{
  "n_head": 2,
  "norm_place": "pre",
  "extras": ["capped logits"],
  "init": "normal",
  "init_std_up": 0.0756,
  "batch_tokens": 16384,
  "seq_len": 1024,
  "doc_mask": true,
  "dataset": "wikipedia_en"
}
Each number is 50 + 10 x the weight over its row's rms, rounded and kept within 0 to 99. Layers, rows and columns count from 0. The size before them is the row's rms in percent of the matrix's.

# layer 14 MLP down, 64x192, rms 0.281, rows 0-33, columns 0-95
100:78 72 64 57 52 36 68 45 52 26 44 46 52 50 48 54 31 66 56 47 53 52 47 49 42 47 42 59 55 49 57 52 47 44 49 61 50 45 64 63 48 61 52 63 70 46 56 48 51 41 42 51 60 52 48 48 43 55 43 52 39 42 54 54 68 39 42 49 52 61 47 43 40 56 44 41 48 52 48 58 57 46 46 48 41 62 56 52 38 49 56 51 27 55 53 50
113:64 20 57 43 51 48 66 67 46 33 37 53 48 56 56 57 45 44 37 63 71 41 59 61 37 42 50 44 49 53 60 46 46 49 57 69 53 38 53 37 64 53 44 45 50 56 47 50 53 47 47 44 42 45 47 40 59 47 39 67 43 55 40 33 33 61 39 38 64 33 47 66 38 44 64 68 45 53 73 66 49 39 49 54 36 23 41 35 42 50 55 49 45 56 42 58
096:46 67 60 48 34 43 40 44 50 55 57 58 53 54 51 49 61 56 51 56 64 38 57 57 59 45 55 43 42 66 53 42 41 63 61 59 30 59 24 48 63 45 26 64 58 45 47 40 56 42 53 47 45 46 59 62 57 62 37 69 49 42 51 59 53 58 43 48 56 67 39 43 44 64 47 49 51 45 39 47 47 47 26 44 35 46 64 53 44 57 54 58 46 82 61 56
094:51 48 63 49 49 68 55 49 33 67 50 45 32 71 38 38 53 55 39 47 48 54 49 56 70 48 38 64 49 41 51 45 43 22 45 41 51 48 56 55 56 60 50 59 70 44 43 40 41 58 43 48 47 50 32 60 48 61 53 62 46 53 50 46 58 29 56 45 55 60 46 61 58 39 57 54 60 51 51 44 54 57 55 57 45 48 65 22 51 43 69 47 50 29 51 48
109:33 62 63 45 76 51 41 36 67 50 56 54 51 45 41 29 44 49 55 34 51 56 31 54 59 27 40 53 62 39 55 40 41 49 45 31 49 35 54 41 35 56 37 61 39 49 49 33 45 48 40 46 54 60 35 52 55 42 35 46 46 54 47 46 79 36 62 56 43 40 41 43 30 42 46 37 52 51 43 45 55 39 60 57 51 36 62 71 50 31 39 51 54 53 54 61
108:53 46 51 19 46 49 53 52 44 50 46 42 52 44 50 56 42 58 58 57 62 59 30 74 40 50 36 51 45 55 36 60 46 49 49 57 56 53 51 63 69 71 52 50 44 38 29 58 62 65 54 53 57 41 34 51 53 76 48 67 49 39 58 55 52 59 51 46 70 35 62 49 65 45 51 68 67 60 63 44 57 51 52 54 53 47 57 38 33 53 59 49 54 63 72 49
096:30 72 52 59 45 48 62 56 49 37 22 40 53 67 54 27 45 43 40 41 36 54 60 49 67 42 55 56 52 48 41 58 64 59 47 44 65 52 43 49 39 60 42 53 43 52 58 52 40 64 45 53 35 62 44 46 41 40 53 46 42 47 59 39 47 57 53 31 54 70 55 53 62 50 40 41 48 48 40 45 52 46 74 47 55 66 52 28 50 39 67 62 65 54 63 57
101:45 51 36 55 32 62 53 68 29 46 71 48 58 57 43 60 58 62 63 66 60 55 56 51 47 55 58 43 43 47 66 45 58 55 49 38 53 49 43 47 57 84 20 53 50 45 73 41 49 31 65 59 48 55 39 59 50 56 54 51 55 54 37 55 66 56 41 46 62 52 53 57 51 50 37 58 39 56 45 63 35 73 57 44 52 55 41 52 53 61 53 56 38 28 52 42
098:53 50 46 61 55 63 44 35 49 69 48 48 43 62 50 53 46 35 50 60 30 42 46 50 35 52 44 73 46 42 43 47 48 47 59 54 61 58 38 36 49 57 57 51 49 54 37 47 60 43 44 45 34 46 56 64 53 49 45 48 59 67 59 58 36 42 59 57 49 54 56 54 48 50 38 64 37 78 50 35 48 70 49 49 60 43 47 52 49 45 36 68 64 44 41 30
106:40 59 44 55 42 60 58 66 54 58 45 58 53 52 52 56 53 37 30 55 61 43 75 38 46 54 45 48 57 43 57 35 53 48 58 46 52 51 47 47 48 44 48 48 60 60 62 55 62 48 40 53 56 45 49 45 55 68 57 63 46 58 49 40 60 47 50 45 58 47 49 45 40 50 59 12 37 46 30 46 34 69 53 57 46 67 52 49 74 41 55 46 65 60 53 70
098:36 45 43 54 43 45 44 53 41 58 64 56 45 41 40 59 50 62 57 51 54 36 55 39 52 56 44 47 52 43 45 69 72 43 53 31 50 41 62 58 46 38 34 47 57 43 41 52 52 49 48 44 42 47 42 37 38 36 53 44 42 40 48 67 41 68 44 56 44 43 53 52 59 46 33 48 51 50 48 47 26 48 57 66 31 32 42 59 54 64 46 49 35 50 40 37
094:62 73 50 51 48 74 46 60 59 23 38 49 59 58 51 42 49 51 58 53 50 47 59 56 34 48 44 64 56 42 40 43 66 53 51 53 51 52 61 50 63 43 45 37 61 68 59 49 36 53 71 38 68 49 47 63 49 60 56 46 53 54 59 54 66 51 52 42 61 39 59 65 46 76 54 55 42 36 54 39 44 59 53 65 63 45 45 38 42 41 29 59 61 61 52 60
099:45 43 54 40 55 55 42 45 63 38 64 59 52 49 54 48 54 64 53 50 46 56 41 39 69 72 36 32 54 53 49 65 68 52 48 27 52 59 51 46 56 46 37 49 50 42 43 44 34 56 47 41 36 48 26 47 37 31 43 71 56 53 41 47 45 55 52 51 43 59 55 31 51 54 36 49 57 41 29 60 52 40 33 57 56 45 61 45 45 55 35 55 53 67 49 44
093:41 38 45 52 42 39 35 35 36 25 49 52 41 44 58 61 64 49 58 26 44 54 50 56 56 55 41 51 48 61 41 67 39 49 52 45 49 43 37 27 46 51 55 40 43 46 48 50 41 38 69 31 50 48 69 52 45 43 42 41 47 60 55 65 47 39 60 43 38 60 52 54 51 59 47 47 39 44 55 37 41 50 64 41 44 45 47 44 54 51 48 43 55 63 44 43
095:58 59 65 56 28 53 70 65 37 39 58 45 50 54 51 54 28 52 59 47 58 62 41 42 66 59 59 61 48 58 71 51 69 75 58 48 57 51 58 71 57 54 52 54 55 43 61 58 44 42 39 59 38 57 33 49 53 54 62 55 70 40 67 55 66 50 49 54 65 59 60 47 44 58 42 44 51 45 52 48 55 45 43 45 52 66 57 57 40 56 30 62 52 44 61 48
104:50 50 51 31 79 52 34 30 51 70 50 63 62 41 57 45 50 52 34 35 47 54 29 47 55 36 39 50 57 56 56 38 52 64 61 60 33 45 55 49 54 41 47 49 62 44 49 47 67 34 36 44 43 51 50 51 52 52 61 63 41 44 40 49 58 36 62 44 61 43 58 45 49 43 52 55 49 57 38 53 38 52 56 65 51 58 34 67 40 35 64 48 51 33 49 33
093:43 46 51 72 65 48 45 61 63 52 57 41 44 38 30 34 33 63 39 52 35 68 65 65 52 51 54 51 58 52 43 55 40 68 55 49 48 66 47 54 48 44 71 44 53 51 35 38 41 44 44 37 30 37 45 57 45 44 33 61 50 64 60 45 66 44 57 48 51 39 51 33 64 49 45 58 40 50 54 42 43 33 56 56 35 46 54 41 48 49 55 50 50 51 45 59
098:61 36 32 45 22 51 29 35 61 42 40 56 58 39 48 76 59 62 71 52 62 44 57 51 34 56 49 34 63 37 56 53 65 48 47 55 48 41 54 55 50 60 61 38 53 45 63 44 51 49 54 61 49 60 53 42 51 43 51 54 52 40 49 60 41 42 33 40 43 46 52 45 38 57 38 47 38 43 56 56 55 39 52 36 49 63 55 40 21 53 43 40 26 45 48 39
099:41 52 58 49 41 51 31 49 44 38 55 48 43 36 41 60 51 46 40 51 45 56 62 26 43 59 30 60 71 34 50 46 48 48 42 46 38 56 60 39 40 60 46 53 38 47 27 37 32 64 62 38 44 31 47 40 49 61 60 45 50 34 58 66 63 61 49 44 45 36 44 45 54 47 49 36 47 31 50 49 43 33 64 55 48 44 51 14 70 53 66 41 57 57 39 42
090:45 60 41 50 36 60 58 41 53 60 34 49 47 45 46 53 38 44 52 58 51 34 47 52 52 46 45 49 41 40 67 53 63 66 49 47 71 48 41 47 53 33 42 49 51 47 47 48 42 60 65 46 50 45 44 53 52 43 45 73 49 55 51 31 48 56 55 52 30 40 50 74 43 47 36 41 66 65 40 41 33 68 38 51 52 48 46 51 66 52 66 50 49 54 43 51
100:46 39 41 51 63 62 47 25 57 65 72 41 47 46 63 43 56 43 32 45 60 52 29 52 37 46 46 48 50 61 51 44 48 66 33 47 60 38 49 66 53 37 48 52 53 58 55 57 41 54 73 46 60 43 68 54 41 49 55 48 52 72 46 57 35 49 47 43 36 52 51 58 54 31 56 51 50 68 50 49 43 57 67 44 58 43 60 72 49 45 61 35 52 74 57 37
099:52 34 41 52 66 49 48 62 24 48 51 47 49 67 40 60 60 49 49 40 51 48 55 42 40 57 49 54 62 43 39 57 58 57 49 51 44 53 59 53 50 60 53 51 49 43 49 58 63 70 48 49 73 68 51 42 56 62 56 51 50 50 57 30 63 40 49 51 63 39 17 65 48 35 51 60 55 49 51 33 61 57 64 63 48 70 52 55 70 30 62 57 67 50 47 47
088:60 42 31 42 42 62 57 33 56 65 47 50 47 45 55 43 51 57 57 40 68 49 35 61 52 42 49 17 48 38 63 47 36 41 52 53 52 48 46 46 51 25 48 47 51 41 63 55 53 43 26 50 42 46 56 46 52 63 51 40 48 49 38 63 37 46 42 57 47 52 46 34 47 52 54 63 52 74 50 38 37 56 59 35 34 46 49 48 48 56 50 52 57 69 54 71
107:36 51 50 42 57 49 76 40 58 53 45 54 47 44 56 34 52 41 39 63 48 47 46 45 54 37 42 38 52 52 31 61 37 36 43 56 64 40 37 44 38 49 45 42 47 48 51 39 44 49 42 53 63 64 69 45 47 60 43 50 47 52 43 45 38 60 49 35 35 52 60 43 52 48 34 39 41 62 63 39 51 63 46 56 48 45 34 23 64 43 56 36 72 59 34 51
103:60 56 52 63 56 39 52 46 61 47 54 45 53 43 52 52 45 35 47 54 55 36 57 46 62 55 61 41 46 63 53 48 24 58 47 69 58 42 69 56 52 45 70 47 64 60 62 41 43 38 52 48 47 51 62 50 58 50 60 46 34 46 40 50 38 41 38 54 26 46 34 54 54 59 74 30 33 47 50 57 52 51 39 40 45 46 58 38 71 45 58 53 45 39 45 89
097:45 50 66 36 50 46 55 25 43 51 55 50 51 64 44 45 52 56 55 54 43 49 39 46 45 45 51 49 65 40 54 61 47 45 54 56 54 64 52 45 55 63 60 54 56 55 49 43 62 54 39 67 63 34 51 45 46 62 34 50 45 61 50 71 66 60 31 43 47 44 38 57 43 48 39 63 53 67 58 44 37 59 54 46 60 45 53 66 46 61 45 39 42 53 47 54
088:62 41 41 47 51 40 42 45 56 74 67 51 29 34 46 24 45 57 69 37 57 49 34 67 69 48 41 37 49 52 52 63 35 59 52 65 45 60 44 48 51 52 57 58 31 44 46 66 38 68 61 54 50 68 53 45 43 53 38 48 50 64 55 50 57 49 45 50 48 49 54 51 48 44 34 60 51 52 46 46 61 44 50 29 57 53 53 49 45 43 34 44 44 44 30 50
107:51 63 59 38 53 35 62 66 37 65 50 47 46 49 49 45 34 45 50 56 44 41 46 27 38 37 53 52 48 47 52 57 46 54 51 39 59 50 47 63 58 48 43 48 33 41 31 54 31 46 50 55 48 34 42 46 52 49 42 59 53 17 26 33 63 45 49 42 48 41 57 49 64 28 37 41 53 52 38 49 50 49 18 28 62 48 41 55 62 45 45 34 52 62 54 32
086:67 46 47 39 18 47 56 61 28 38 54 36 29 50 46 51 37 46 63 61 54 53 41 64 42 47 41 39 42 54 49 58 59 41 45 53 63 36 34 49 60 44 49 45 56 47 59 39 49 58 69 48 62 48 38 47 34 46 36 41 46 38 57 60 43 41 61 34 47 54 56 49 50 46 47 64 50 41 55 43 38 38 54 46 61 48 61 64 23 51 67 50 54 50 65 50
099:70 32 48 55 43 72 38 44 59 56 45 56 55 56 51 62 63 52 35 59 42 52 59 39 65 52 57 47 39 44 41 64 55 52 64 54 41 49 38 49 45 51 45 46 42 25 65 50 63 38 37 57 33 56 41 54 60 49 34 62 69 38 48 35 40 43 51 50 61 39 66 41 36 49 60 55 55 54 34 57 60 42 43 42 37 43 46 34 62 42 54 58 69 52 63 54
089:45 43 35 52 61 70 46 60 53 38 65 53 35 52 48 57 61 60 44 62 71 49 50 48 59 28 31 55 53 51 44 44 41 66 46 38 50 62 62 61 74 45 29 49 45 59 41 24 50 59 52 52 58 51 63 61 38 41 43 57 40 58 40 46 59 61 55 49 44 34 75 56 65 37 58 57 51 47 52 36 49 45 44 57 36 43 43 43 51 54 53 36 55 38 55 48
105:43 47 32 61 64 62 48 76 49 55 60 46 56 57 38 53 56 35 50 31 48 61 66 52 76 47 52 44 63 66 49 55 35 30 49 51 55 50 41 40 40 31 58 40 57 35 46 36 59 57 45 55 48 49 55 65 47 56 63 49 51 54 49 48 42 49 53 53 57 48 53 44 52 58 69 65 39 53 59 47 44 51 71 45 45 60 54 62 28 60 34 47 60 51 53 55
105:63 44 48 53 41 41 71 49 53 45 47 49 54 34 37 51 39 61 43 65 46 63 34 53 50 51 44 56 38 48 63 53 68 52 48 50 56 59 46 50 58 67 70 36 46 64 56 72 48 51 64 52 43 41 58 49 47 54 48 52 43 61 34 60 65 62 37 59 58 31 54 64 50 50 44 50 29 52 47 65 41 57 53 52 48 32 57 51 47 61 43 29 40 30 59 54
100:61 53 64 43 77 46 34 63 26 52 69 45 43 38 46 43 42 47 57 59 66 38 48 67 48 24 37 63 53 61 52 50 71 40 51 42 56 54 54 53 52 51 52 43 52 67 59 52 41 46 53 45 39 36 56 50 40 58 45 42 60 61 63 53 44 53 61 66 44 49 61 45 43 45 67 56 47 49 59 50 43 50 64 41 61 53 71 54 69 48 64 60 54 52 52 50